Weights of a small transformer language model.
Size: 11 layers, width 160, 2 heads of 64, MLP 640 GELU, vocabulary 8192, 5.78M parameters.
Architecture: RMSNorm before each block, rotary positions, no biases in attention or MLP.
Each number is 200 + 20 x the weight over its row's rms, rounded and kept within 0 to 999. Layers, rows and columns count from 0. The size before them is the row's rms in percent of the matrix's.

# up: layer 5 MLP up, 640x160, rms 0.256, rows 491-533, columns 0-79
# down: layer 5 MLP down (transposed), 640x160, rms 0.225, rows 491-532, columns 0-79
up491,108,205,195,214,192,186,198,207,146,161,236,207,211,191,205,174,181,231,177,167,189,200,238,239,232,215,199,211,191,210,173,191,223,237,236,195,191,181,205,201,188,209,220,197,214,228,212,215,209,202,201,221,210,185,167,209,165,201,230,218,212,223,207,216,214,219,208,230,238,203,167,182,222,206,180,170,197,162,150,213,214
down491,102,199,214,197,191,175,182,175,180,193,206,179,189,193,195,191,228,214,182,212,198,240,169,244,205,204,215,218,212,175,189,218,189,235,201,180,176,214,210,196,199,227,208,191,177,210,213,185,204,213,199,221,224,200,189,185,173,185,199,236,197,177,187,168,196,224,155,182,221,169,196,215,194,226,208,164,231,191,166,203,219
up492,101,216,187,188,212,177,176,191,196,247,183,158,217,144,192,191,201,209,196,207,188,225,214,176,193,184,198,204,200,194,183,213,209,218,213,196,202,208,224,237,210,228,202,200,185,194,207,245,216,182,238,193,225,210,214,188,181,192,205,209,240,153,205,155,204,184,165,186,238,159,191,234,209,182,172,190,180,189,216,221,231
down492,100,209,210,219,180,179,187,203,200,192,223,216,187,224,181,227,207,202,227,223,198,216,204,169,230,198,223,181,203,224,192,208,178,200,198,182,188,171,194,199,196,165,210,175,182,168,202,196,223,180,230,218,176,201,201,208,208,193,212,193,191,221,191,210,195,195,224,176,233,179,209,192,199,205,221,153,212,175,200,207,205
up493,095,228,212,208,179,212,197,229,176,192,243,188,192,201,214,171,157,205,201,176,198,158,239,186,209,190,183,188,203,207,173,214,210,188,216,209,234,183,186,229,169,211,206,179,234,218,229,201,212,220,207,183,187,207,206,204,206,180,215,195,193,167,176,251,206,203,198,207,233,188,222,201,196,179,225,176,232,211,174,183,247
down493,096,220,199,165,183,177,235,208,189,212,215,200,211,165,205,203,178,211,186,191,211,230,178,194,157,161,220,214,208,226,168,205,211,208,185,182,216,232,185,199,202,238,206,229,200,212,221,154,161,236,236,201,211,199,173,165,194,195,208,224,202,202,180,195,205,234,185,182,178,182,234,202,246,206,196,203,200,201,187,208,184
up494,098,196,196,176,228,221,229,209,200,218,185,191,179,215,214,194,177,170,182,179,181,193,181,185,182,160,195,187,210,210,186,169,186,217,242,259,204,199,177,161,213,206,207,237,217,177,190,228,199,192,236,203,172,204,176,191,215,189,180,204,195,187,201,193,200,213,201,181,196,228,193,201,201,173,171,232,189,183,183,211,185
down494,093,181,201,159,168,197,192,221,189,203,189,229,199,197,190,196,210,198,264,213,214,178,163,165,206,168,206,205,169,179,219,219,216,237,194,181,183,197,178,198,184,213,227,222,197,198,180,184,219,228,206,171,234,184,195,179,162,169,206,200,177,193,212,230,220,233,184,163,228,182,155,228,179,210,201,175,215,218,168,190,221
up495,094,225,187,200,210,190,179,233,224,208,179,218,227,156,234,225,187,203,193,200,195,191,176,206,150,220,212,167,202,213,187,238,220,197,202,227,223,208,170,170,166,205,164,219,238,176,214,202,202,164,186,178,206,221,162,198,175,192,228,181,193,202,191,203,158,196,193,242,199,228,213,219,200,177,182,199,195,218,229,178,169
down495,082,216,205,186,198,205,238,176,194,178,217,168,144,246,213,191,223,180,215,183,206,198,225,202,214,202,178,190,157,200,211,215,198,194,204,184,172,220,215,230,217,225,211,170,170,188,217,219,201,217,190,202,194,180,232,202,211,212,160,195,188,213,232,205,212,187,196,164,194,203,166,179,191,220,200,197,221,179,192,192,191
up496,108,208,181,207,202,183,190,198,207,199,213,179,189,187,207,195,222,215,167,185,212,198,201,207,151,238,202,177,224,212,171,207,222,179,211,181,226,188,159,207,184,188,217,192,202,205,202,225,226,195,222,230,223,148,206,205,156,196,201,183,214,222,193,188,211,226,224,180,209,171,186,205,225,182,211,178,212,187,197,215,205
down496,105,199,227,221,200,166,199,218,222,233,191,167,213,211,191,172,226,196,164,197,226,209,146,211,205,202,215,201,221,193,176,236,182,173,177,209,201,207,190,211,179,203,218,217,210,220,190,202,178,185,213,208,197,192,212,180,183,176,202,153,196,174,194,209,213,219,202,162,206,191,206,222,204,210,204,198,176,206,197,184,149
up497,097,203,204,217,233,197,173,216,176,202,244,191,196,197,182,171,184,219,202,217,210,251,189,215,191,209,166,201,206,160,224,181,206,191,209,206,178,205,194,192,128,170,184,205,177,227,229,185,206,200,194,207,225,185,198,168,197,225,221,191,213,201,198,190,178,209,202,210,198,184,193,158,174,212,187,209,212,200,196,178,207
down497,095,198,225,213,182,205,190,238,195,245,213,182,202,206,192,198,196,193,194,184,222,211,189,222,208,171,201,188,154,208,230,225,220,211,217,198,176,208,234,192,168,207,169,202,213,196,221,195,205,223,211,202,179,192,200,176,177,196,229,166,241,217,245,174,191,217,190,202,201,198,194,211,208,198,188,223,198,185,184,196,190
up498,090,209,178,224,168,254,192,188,211,222,187,206,214,221,193,214,206,225,213,217,208,211,220,187,196,221,186,202,200,208,211,179,193,210,193,211,235,188,176,210,176,193,202,195,164,226,221,213,184,194,191,217,189,171,257,179,222,189,199,196,209,216,225,215,220,205,204,166,186,197,200,212,199,188,184,195,203,216,237,219,256
down498,087,192,237,173,175,194,220,185,193,239,198,204,198,219,184,175,193,210,172,200,230,197,197,182,212,149,179,190,198,199,179,200,199,173,197,190,216,193,224,225,189,203,198,255,205,168,184,189,186,185,229,200,200,215,158,216,191,166,213,152,187,223,195,211,219,209,183,210,185,211,181,212,225,207,224,204,181,174,182,196,198
up499,105,203,211,169,199,152,219,210,226,179,206,194,205,191,191,215,196,240,186,210,209,202,221,182,208,219,184,206,194,198,173,231,184,199,187,187,217,243,180,242,225,215,213,173,201,225,224,194,213,182,206,213,217,241,223,219,197,205,180,197,181,192,240,196,228,232,137,221,163,181,207,228,168,177,201,218,218,194,237,197,182
down499,103,209,206,214,173,209,210,174,161,217,196,191,160,199,170,185,184,207,169,194,229,234,200,197,217,144,192,192,206,233,202,192,189,185,175,202,198,208,254,156,183,215,199,244,223,193,179,196,201,230,223,185,185,182,207,223,202,239,233,176,182,215,230,160,182,218,201,189,183,172,185,215,204,212,216,176,222,216,204,156,216
up500,094,223,215,190,229,214,195,208,190,220,208,147,213,181,219,201,210,184,186,193,246,186,207,163,154,183,240,190,237,214,166,164,158,226,203,181,202,186,233,193,213,242,208,198,203,206,171,196,196,164,176,162,225,192,198,186,198,198,219,186,190,170,176,200,217,182,219,168,204,187,211,172,225,206,196,184,219,161,227,194,162
down500,095,195,192,216,192,197,221,236,233,214,234,186,191,195,221,188,193,194,237,188,190,213,184,170,218,157,216,183,235,215,237,183,200,182,189,184,212,206,207,201,234,190,238,211,212,188,181,175,220,170,219,206,185,194,213,233,207,196,182,211,211,202,221,202,192,225,172,159,195,175,242,216,200,270,229,185,225,194,196,171,155
up501,097,183,183,174,198,199,214,198,210,155,169,186,212,184,189,211,183,163,160,233,204,157,171,232,183,187,187,182,230,206,173,208,205,186,210,178,212,209,191,197,187,210,170,192,191,244,224,206,212,174,169,206,182,223,204,221,216,209,220,205,188,194,251,253,213,207,217,205,200,187,203,169,189,176,189,199,178,175,209,182,199
down501,099,202,234,206,187,189,187,179,201,199,222,217,196,204,206,173,229,230,209,168,208,230,200,190,193,213,258,213,203,228,195,191,224,195,178,197,211,183,167,202,233,205,218,187,202,206,220,185,187,220,206,207,196,199,209,185,226,217,183,194,205,216,160,194,212,186,188,195,161,208,201,242,184,213,204,190,188,211,165,221,191
up502,096,188,215,201,183,212,226,172,215,226,176,179,204,165,216,182,218,204,222,189,175,208,202,210,168,204,163,220,182,200,214,223,187,170,198,215,166,178,234,191,209,224,217,169,187,185,203,246,200,193,224,162,189,210,229,197,209,195,236,199,179,213,185,193,204,181,192,189,217,204,203,179,218,228,243,213,231,219,243,190,187
down502,103,201,204,216,214,212,193,218,201,214,243,215,208,208,161,203,204,204,190,221,182,208,214,191,196,185,157,185,190,201,174,225,208,188,208,208,185,215,228,202,188,186,231,203,215,166,182,210,196,173,180,207,179,179,220,151,196,189,214,168,219,159,193,219,209,246,214,192,224,231,214,197,236,190,187,178,219,243,170,205,223
up503,097,188,214,192,230,209,188,176,236,185,152,223,206,246,185,219,201,192,179,215,210,204,213,162,190,184,190,228,187,220,177,213,187,199,210,211,216,251,185,176,183,227,202,237,222,196,212,159,214,232,221,203,183,223,198,210,148,186,179,208,218,187,171,213,173,212,194,168,183,227,168,180,202,183,166,215,212,213,204,159,201
down503,098,247,249,197,195,202,204,212,183,218,242,163,223,214,214,176,215,199,212,230,192,230,160,238,217,222,211,186,162,172,216,182,211,188,190,161,187,180,199,189,215,215,191,202,218,194,204,215,227,179,214,166,197,174,201,213,207,205,200,238,206,178,227,197,223,184,217,185,202,188,230,206,219,204,198,196,241,187,197,196,197
up504,089,214,207,207,190,193,209,171,225,194,201,171,207,204,195,236,243,191,215,179,221,197,195,206,222,192,187,181,226,208,208,208,175,194,202,194,194,208,213,174,203,179,202,213,206,221,224,204,182,176,175,182,199,189,184,198,233,220,222,198,216,230,243,243,208,193,225,195,218,170,194,179,193,238,208,196,207,208,182,205,188
down504,093,208,193,229,209,199,186,226,211,185,196,210,152,197,207,179,203,188,193,200,210,198,187,196,219,192,239,197,204,238,208,194,181,223,192,225,192,232,172,164,214,180,212,238,227,184,188,173,183,177,211,191,177,179,177,201,216,228,188,196,201,198,236,207,213,170,175,183,184,192,204,189,170,236,236,136,213,204,183,207,192
up505,098,227,205,215,199,208,186,234,166,192,182,219,196,203,200,198,211,217,157,224,192,216,228,171,199,251,209,201,209,222,174,197,234,216,210,219,189,248,217,224,203,157,189,184,187,218,209,220,216,222,197,230,236,184,211,191,201,222,209,212,196,164,219,203,166,188,175,201,204,208,203,171,219,199,182,240,205,202,209,194,173
down505,099,198,204,180,185,234,217,192,228,221,234,205,196,193,229,204,179,181,228,219,203,193,188,191,193,197,236,192,208,198,233,185,140,208,226,193,199,172,200,171,195,236,191,205,217,207,200,184,216,204,241,220,211,168,197,199,205,172,149,165,210,205,201,192,167,205,198,215,216,174,171,202,183,185,203,174,189,189,220,197,201
up506,105,203,205,194,178,238,219,149,160,249,210,182,208,209,240,185,188,209,175,203,181,227,225,183,182,219,220,205,222,202,181,177,227,189,208,198,204,180,181,202,209,231,204,168,194,209,228,190,204,196,217,198,216,196,198,181,201,193,200,208,221,194,192,196,210,173,213,204,181,231,227,197,223,180,222,225,198,191,205,210,218
down506,088,191,191,198,218,215,191,217,227,174,218,204,207,180,185,212,191,165,211,205,196,159,216,216,202,164,187,172,195,212,222,212,204,220,200,229,247,226,209,192,195,182,205,187,207,189,197,213,194,199,175,207,197,175,213,210,239,178,192,161,208,190,219,205,195,242,187,232,209,197,201,216,158,218,202,200,228,181,216,196,187
up507,098,202,197,177,237,179,192,214,237,201,204,183,225,190,172,217,226,213,185,169,178,222,208,215,181,207,194,200,194,160,201,198,227,184,187,206,178,231,191,223,180,225,180,235,186,198,186,181,232,178,190,203,195,169,171,206,208,184,209,233,181,188,165,202,201,216,214,204,201,181,213,174,208,219,215,215,206,218,227,204,240
down507,098,149,172,189,201,201,189,219,195,224,216,226,214,217,205,201,171,187,185,236,221,185,199,228,233,213,209,179,217,156,227,197,231,188,157,192,200,217,228,211,211,223,203,227,193,210,210,259,207,186,228,220,219,228,200,227,212,197,191,176,202,189,198,231,224,222,205,207,209,205,177,202,176,185,218,224,191,195,236,164,213
up508,097,198,199,208,224,199,181,220,192,208,174,204,203,190,201,198,203,156,197,188,184,219,162,212,142,194,199,211,219,185,183,222,162,198,225,206,200,204,220,210,180,185,193,214,234,226,204,185,179,215,197,180,212,228,191,176,179,189,214,213,190,198,206,218,199,195,205,150,198,236,226,225,176,187,221,176,178,183,197,215,192
down508,092,186,215,187,233,195,202,155,224,185,203,165,240,239,216,168,210,178,187,187,165,185,186,217,164,213,214,214,164,194,199,182,195,201,234,177,197,223,184,185,206,199,220,182,204,209,195,218,177,208,191,218,190,227,213,197,179,174,208,212,221,203,206,230,215,199,193,186,191,183,187,226,162,230,188,182,217,208,202,220,198
up509,106,208,184,248,197,201,197,224,229,200,185,225,188,198,221,180,223,200,221,171,201,202,230,203,245,198,165,230,161,195,204,215,208,198,224,214,207,222,213,205,209,172,213,213,201,199,198,238,226,191,186,201,226,220,195,226,172,227,165,241,194,223,209,210,203,220,243,197,180,195,217,208,172,198,209,180,230,233,207,222,178
down509,092,231,196,220,213,192,201,195,193,203,220,175,211,197,210,206,203,172,188,202,211,225,178,142,195,180,171,189,217,212,211,165,189,209,202,196,206,207,197,201,213,212,231,224,214,241,179,186,195,210,240,198,159,205,208,191,212,233,195,211,210,207,204,232,218,230,207,194,186,177,197,183,228,198,195,215,157,203,191,215,197
up510,097,199,160,260,202,203,216,176,204,194,180,195,210,206,226,223,214,210,209,161,231,206,189,191,196,209,210,210,185,228,228,207,196,193,176,220,182,168,175,209,174,238,202,221,187,172,202,230,194,191,207,205,194,189,200,208,178,181,224,237,201,208,176,185,191,185,213,217,199,217,200,194,223,203,193,205,182,211,174,223,212
down510,102,193,217,206,175,188,194,219,188,185,209,192,175,215,173,237,215,232,225,199,196,218,218,209,228,179,187,218,165,232,188,208,211,234,157,184,229,192,138,204,189,211,210,244,190,187,177,207,186,205,182,194,190,169,221,219,219,200,220,217,213,221,179,172,199,193,196,212,192,230,234,183,202,223,185,194,196,197,175,230,221
up511,116,196,233,212,218,211,207,207,199,192,177,198,214,199,228,217,195,212,217,213,180,219,196,208,212,154,194,230,212,192,185,177,197,212,201,169,205,206,202,197,206,202,226,177,214,242,210,218,201,196,193,198,198,162,212,214,213,176,227,181,179,168,200,202,190,193,162,204,171,197,232,174,182,175,181,167,187,210,198,175,212
down511,112,217,201,166,209,206,194,210,204,207,172,209,242,165,232,193,242,211,218,197,194,203,223,209,195,183,158,226,192,183,195,215,200,231,208,191,212,210,189,186,220,184,188,232,172,224,188,202,170,204,190,240,193,205,253,204,183,163,214,193,203,213,183,229,216,207,204,197,188,185,191,231,172,214,198,205,235,206,188,184,211
up512,104,227,230,208,203,210,211,219,220,222,192,179,217,196,210,244,168,165,198,196,159,190,217,202,185,203,186,157,261,192,236,212,204,180,219,212,219,199,177,192,197,196,199,206,204,215,204,194,185,182,188,222,210,191,230,186,201,163,230,192,211,152,213,198,193,228,207,178,171,196,226,169,175,186,210,209,203,232,203,198,199
down512,105,213,176,217,198,181,179,180,173,199,217,222,221,203,226,202,223,224,199,169,191,215,222,188,167,187,200,217,194,207,190,211,204,232,196,185,198,270,204,179,205,192,167,150,182,209,188,210,207,178,183,205,178,204,186,212,183,205,221,193,196,203,173,223,184,200,210,218,198,163,174,218,162,162,199,222,198,196,198,161,179
up513,097,235,183,188,179,188,177,168,186,177,195,187,218,209,195,208,202,223,195,181,217,156,213,218,204,234,208,187,217,186,218,195,224,219,179,183,203,175,204,193,192,205,213,147,142,208,206,198,207,179,217,180,220,185,188,215,253,191,212,198,212,213,218,170,222,204,193,154,205,202,188,211,185,198,198,183,181,198,198,201,190
down513,107,212,211,188,238,210,207,183,218,222,213,225,243,212,216,218,219,200,189,195,199,205,174,201,204,195,219,201,247,198,185,199,193,219,238,171,174,189,214,182,157,220,197,200,200,183,180,166,171,181,227,173,206,178,218,168,219,221,217,174,214,183,196,208,215,187,207,182,190,186,187,226,185,202,190,180,228,192,220,156,175
up514,104,204,240,211,192,174,216,195,196,165,181,192,161,179,213,216,217,251,224,174,198,231,203,181,231,210,185,207,221,230,203,174,188,177,174,180,212,185,206,202,250,187,230,210,224,183,192,171,211,201,202,214,205,199,188,198,206,231,229,219,193,177,206,185,193,170,215,186,201,223,204,199,201,173,198,180,258,222,219,150,200
down514,099,218,192,188,181,186,198,207,173,220,211,201,191,210,203,188,185,199,226,166,159,209,220,164,209,150,219,180,203,191,197,199,196,186,182,221,213,180,213,210,201,180,225,204,182,210,189,180,226,224,192,215,213,214,223,210,200,217,198,166,192,175,215,163,210,163,187,198,189,178,186,189,214,236,210,158,206,185,237,203,214
up515,100,189,157,159,187,171,187,204,184,162,205,177,160,200,219,170,201,212,222,183,210,189,217,217,239,222,212,228,199,222,209,180,226,206,190,207,195,216,187,190,188,216,175,189,204,178,212,211,191,222,238,192,241,189,192,189,229,202,205,209,192,184,196,170,215,216,230,175,209,170,176,168,217,202,217,158,212,188,194,215,176
down515,098,143,217,163,202,193,213,197,214,205,201,196,204,151,246,198,244,194,151,187,237,187,193,167,165,144,169,191,215,206,212,186,209,211,220,225,220,221,195,204,211,247,191,228,244,191,193,185,179,178,201,186,210,200,214,188,210,177,179,210,194,200,211,206,187,196,200,182,203,194,185,195,188,189,174,205,176,178,170,175,194
up516,106,215,197,185,217,212,191,210,203,212,213,209,211,173,202,197,154,222,183,204,177,232,203,180,227,211,227,206,170,192,213,191,208,183,194,167,213,207,204,202,221,213,198,203,258,187,189,217,177,200,231,212,174,183,213,186,194,208,230,217,202,162,267,184,217,245,220,180,182,201,187,222,188,207,225,195,200,184,206,209,213
down516,108,186,229,156,186,190,188,192,183,212,234,214,185,194,216,181,200,197,187,199,202,202,196,169,242,209,211,220,210,193,196,217,214,178,215,218,210,199,220,179,228,201,194,206,177,211,191,187,217,209,208,190,184,216,213,200,196,212,206,198,231,227,221,186,151,219,177,224,190,194,181,238,228,225,208,194,238,196,188,173,222
up517,104,215,187,201,207,224,227,198,180,196,164,198,235,182,191,238,193,208,157,233,187,192,198,202,169,201,188,206,179,205,165,170,168,167,229,213,206,218,183,198,160,177,214,221,208,204,162,211,212,206,218,195,213,232,180,146,191,195,192,201,200,183,176,204,201,192,187,240,211,205,232,198,177,187,174,201,166,214,210,176,220
down517,103,213,191,175,154,175,192,206,189,203,194,182,152,218,210,202,188,205,210,163,182,197,201,180,211,190,224,214,184,230,204,234,204,202,189,183,166,166,194,209,236,203,195,158,206,181,189,180,208,233,188,182,169,174,184,222,195,193,223,169,202,231,211,213,230,200,218,183,167,201,196,221,201,206,185,223,222,229,196,231,237
up518,099,188,232,206,204,193,244,208,191,200,169,195,166,248,221,180,183,219,196,162,190,205,206,217,168,206,224,177,210,198,221,190,197,207,208,209,203,192,154,195,204,180,190,189,207,223,181,204,187,160,161,220,162,190,209,192,201,209,178,188,205,179,198,232,246,180,201,194,238,210,194,167,202,205,223,217,233,218,196,193,209
down518,098,210,251,212,170,210,227,177,230,224,227,183,192,226,211,170,178,209,190,208,199,220,200,191,227,202,216,199,205,204,185,185,238,210,183,206,246,201,202,214,190,188,210,176,239,198,198,163,218,227,246,168,187,172,226,214,226,173,180,192,212,221,160,218,212,213,233,202,213,182,185,178,229,198,176,171,201,194,212,185,185
up519,101,217,211,229,209,204,203,186,227,181,181,186,161,184,227,219,231,204,242,213,211,193,221,251,204,217,229,221,213,208,219,212,229,167,207,191,190,172,245,189,234,181,201,216,179,197,202,186,192,185,225,219,173,227,247,185,242,196,212,218,201,191,216,178,252,226,188,222,205,209,187,237,210,173,199,228,194,192,207,194,214
down519,106,203,200,173,197,179,207,201,213,210,223,184,199,225,188,212,188,207,206,198,212,221,205,205,170,221,207,226,237,218,197,229,203,213,228,176,225,208,211,180,210,204,193,198,187,171,214,244,197,182,163,200,167,211,183,180,157,200,208,208,201,184,230,193,247,204,200,180,232,221,219,194,199,219,209,158,196,191,241,195,191
up520,092,159,170,197,188,172,180,185,210,180,215,201,208,173,198,203,202,197,186,229,185,202,182,190,202,171,217,218,202,190,219,207,206,180,177,197,192,213,210,191,194,200,199,212,174,168,192,191,182,214,213,241,205,202,212,217,144,182,193,169,201,219,229,229,149,194,175,186,164,189,160,163,227,186,198,188,173,189,208,211,176
down520,092,229,200,221,208,206,219,213,230,185,194,213,220,201,212,192,217,218,203,196,198,185,215,182,191,226,172,219,171,169,225,215,198,197,207,229,220,205,215,206,194,227,182,172,231,178,184,187,209,189,165,184,205,190,199,213,216,217,210,229,206,218,214,203,207,175,216,211,186,219,213,191,163,189,180,225,218,198,212,189,185
up521,099,177,191,213,190,170,182,192,194,214,218,233,216,170,210,191,192,233,200,232,190,202,208,196,217,212,233,203,179,219,211,204,164,177,166,227,207,197,222,205,196,194,219,230,146,192,196,202,179,206,184,194,198,193,216,206,206,188,218,138,188,215,218,234,199,182,220,164,203,218,212,183,178,201,201,238,200,187,234,199,204
down521,081,212,204,191,219,224,239,188,182,189,190,195,169,232,179,211,177,198,214,211,195,203,196,174,219,194,166,186,206,195,193,197,193,192,231,192,212,210,194,156,211,212,213,171,227,201,222,209,204,180,189,197,185,204,188,181,213,181,196,248,226,224,197,181,184,193,175,204,221,213,229,177,205,194,178,186,190,188,232,215,202
up522,097,181,186,217,212,190,203,202,192,207,201,207,202,203,189,224,233,149,194,224,188,216,214,205,221,195,200,230,210,202,172,202,206,197,229,221,180,208,196,206,198,200,202,193,187,183,200,179,205,208,209,172,216,200,187,217,221,174,211,200,198,236,226,226,165,182,203,214,160,185,208,229,187,183,202,198,199,183,202,210,204
down522,084,201,222,196,178,209,207,181,186,194,195,198,213,239,207,183,177,224,175,205,221,219,228,203,216,200,212,181,204,218,185,207,200,231,181,183,227,208,172,161,186,179,192,191,215,181,198,198,200,185,177,232,192,173,237,231,199,222,163,207,203,193,200,207,231,203,230,188,204,188,194,177,182,215,197,210,201,221,197,192,169
up523,098,197,200,209,188,181,216,212,209,185,187,179,149,158,187,213,187,185,207,224,213,194,207,212,191,187,191,213,214,184,210,188,268,193,198,194,192,169,173,214,219,199,181,198,176,233,196,210,174,197,173,183,212,171,205,165,175,190,214,205,194,233,202,219,195,163,195,203,181,242,192,207,184,172,208,199,188,218,200,174,184
down523,097,207,224,189,182,223,172,189,185,208,208,177,246,235,201,214,203,200,189,213,181,208,208,172,204,218,229,197,180,209,215,210,150,197,192,197,198,266,215,187,186,238,196,183,201,191,234,205,242,216,205,209,199,207,218,192,218,205,184,217,178,167,217,190,205,241,170,213,219,177,178,177,180,216,182,214,192,202,192,190,219
up524,095,210,206,178,193,215,185,180,216,180,211,206,228,197,182,217,196,195,196,239,198,234,184,191,182,181,199,229,220,205,174,196,236,188,225,193,216,184,193,228,198,199,174,176,171,244,181,182,193,190,208,193,200,241,194,215,233,182,208,216,203,216,170,217,184,162,185,195,189,226,232,226,217,169,173,202,189,172,208,198,148
down524,090,212,221,198,172,173,208,240,200,200,202,214,151,150,190,202,200,193,185,188,200,175,231,201,219,170,194,168,196,194,205,191,189,261,192,216,189,190,178,186,180,212,191,196,212,152,222,177,211,207,234,218,166,179,180,214,177,222,233,208,192,232,218,215,186,188,210,216,245,176,208,179,195,229,211,211,190,198,220,182,225
up525,088,221,190,206,177,172,165,196,160,211,179,183,199,194,228,209,205,205,180,194,227,217,193,219,213,196,166,167,171,193,182,205,229,171,193,220,148,179,241,190,194,183,213,197,188,193,188,222,192,198,213,193,228,218,183,173,225,214,158,173,222,232,205,197,193,246,158,186,165,166,195,201,212,166,187,214,218,222,201,196,240
down525,097,193,222,213,197,180,203,206,229,197,151,180,203,233,204,189,182,217,203,229,190,207,250,190,184,205,240,226,209,221,197,194,191,235,180,194,195,171,171,222,175,213,220,202,215,204,187,185,205,203,235,201,171,198,163,208,180,204,204,219,188,185,191,210,220,181,189,219,235,171,214,182,193,210,195,203,230,166,206,226,198
up526,093,223,198,194,224,220,178,201,212,210,176,208,209,223,218,211,189,208,216,188,248,214,208,177,215,224,217,165,198,203,190,194,205,190,205,204,195,187,174,197,223,200,183,158,203,198,186,227,211,200,200,230,220,197,185,190,169,155,176,216,200,202,216,202,178,195,214,189,215,191,193,167,193,176,204,177,193,198,213,210,216
down526,096,173,218,198,157,233,190,194,195,186,209,205,174,199,193,166,187,190,184,189,225,215,214,188,198,222,169,199,186,170,239,220,160,231,168,228,208,175,203,200,220,196,183,227,179,197,162,189,247,215,207,205,189,229,209,170,201,204,202,248,230,173,211,204,177,189,177,214,200,175,187,180,213,194,220,203,205,149,211,200,184
up527,099,202,172,159,196,198,161,169,198,192,211,223,206,176,221,196,201,188,194,206,192,199,201,222,182,214,186,203,172,177,208,169,175,234,207,210,231,229,181,201,194,175,217,189,230,203,222,184,230,184,169,207,159,156,199,228,174,212,194,206,167,208,220,172,215,247,202,217,195,183,177,184,171,206,228,184,205,208,193,166,195
down527,094,217,210,190,199,212,216,192,224,204,214,202,234,213,233,170,192,196,208,215,213,176,190,187,210,164,165,156,197,195,234,176,189,198,210,220,214,231,221,156,214,185,232,220,179,202,200,208,242,194,180,190,191,233,203,220,216,193,238,216,208,203,209,216,198,224,182,213,189,206,245,218,212,200,200,217,194,176,195,190,223
up528,104,200,197,208,216,212,248,177,200,176,190,182,202,197,200,205,204,193,217,170,230,187,175,204,202,199,156,196,221,185,197,182,192,221,216,190,206,191,198,207,199,223,179,207,204,195,212,205,207,206,160,233,169,199,205,207,212,205,195,176,201,222,216,212,192,204,204,142,212,208,193,178,212,210,208,218,232,199,194,201,181
down528,118,192,198,211,202,238,191,201,216,182,217,220,249,184,200,199,211,181,190,183,211,193,195,224,214,213,204,217,158,201,191,197,197,227,218,204,211,149,225,191,234,200,195,157,226,198,179,212,211,201,186,206,167,197,209,244,174,211,192,199,235,214,168,235,196,181,182,164,231,199,203,218,210,183,219,174,195,180,202,197,157
up529,103,204,202,217,196,190,175,214,204,190,195,225,192,203,199,192,185,197,186,183,226,196,189,165,229,194,198,249,204,202,152,208,224,194,205,228,219,235,195,242,215,208,234,204,196,235,195,213,207,218,147,187,194,236,220,158,200,202,206,214,177,198,194,212,201,220,185,173,179,229,213,177,210,199,197,216,226,166,225,229,179
down529,102,172,212,190,201,212,228,232,197,213,191,222,189,208,196,221,198,213,200,205,217,208,195,239,204,195,217,177,195,223,156,203,202,205,183,208,214,211,217,211,214,248,210,224,208,161,181,218,190,216,180,231,202,239,191,150,215,205,192,218,194,239,190,205,196,238,169,193,197,191,176,184,211,166,212,183,196,218,213,205,192
up530,108,214,170,248,191,213,199,207,231,162,205,205,210,193,197,200,186,226,182,222,179,196,182,174,216,220,144,188,181,218,183,188,176,221,195,199,184,195,202,227,187,185,179,234,197,195,212,204,190,186,197,196,223,216,205,183,194,192,188,231,208,209,182,153,237,185,248,242,213,167,195,183,191,195,222,165,203,195,182,162,244
down530,103,167,191,186,218,201,204,232,238,227,192,208,204,182,202,219,176,183,240,210,195,229,207,184,224,180,212,184,228,182,191,208,194,165,194,206,195,202,179,173,201,205,218,193,186,247,214,188,232,221,210,209,217,180,224,206,214,194,193,170,168,173,183,202,214,214,205,206,175,188,188,171,214,232,197,233,174,181,164,178,202
up531,095,190,182,197,221,223,167,195,248,200,188,173,214,189,203,207,183,196,222,202,235,218,183,188,183,198,231,214,203,190,233,185,242,247,193,210,172,149,172,224,194,175,187,158,196,185,235,217,156,190,207,200,204,211,181,229,214,197,198,206,204,217,210,179,215,204,168,184,211,206,209,228,233,191,161,204,198,193,231,215,218
down531,090,190,212,189,163,246,190,238,174,199,194,200,187,178,217,204,189,224,215,199,161,208,182,234,218,212,181,197,188,248,189,209,187,199,208,167,193,216,210,215,216,185,212,234,229,206,176,219,219,182,204,188,211,193,227,232,212,215,176,194,177,152,200,225,191,195,189,203,221,177,205,187,223,208,230,222,180,193,234,221,200
up532,099,202,175,245,209,172,207,234,204,183,185,172,214,197,199,212,196,218,177,186,184,182,227,238,206,186,203,197,190,196,216,231,186,237,159,221,167,222,209,198,231,193,181,245,195,199,203,213,208,198,207,193,211,205,183,186,211,207,211,224,199,201,233,181,191,211,191,172,189,178,164,213,178,190,198,188,199,213,149,218,225
down532,099,188,214,182,193,165,160,169,185,180,223,183,201,224,196,198,194,240,193,216,238,148,209,224,197,186,197,213,172,216,195,220,226,189,201,171,192,208,220,194,200,234,188,251,195,198,164,212,202,211,209,182,196,225,187,192,191,208,181,219,196,180,195,197,230,229,200,199,211,178,215,183,203,186,213,214,239,229,186,206,203
up533,096,174,230,178,203,225,207,208,221,195,195,189,219,227,187,198,226,164,225,205,211,173,212,191,168,211,218,222,217,200,221,198,230,204,190,226,235,170,205,179,206,226,235,223,190,182,211,206,234,203,231,215,163,203,212,216,192,192,192,180,202,197,164,210,171,212,192,202,210,258,212,214,199,155,194,196,199,176,220,199,199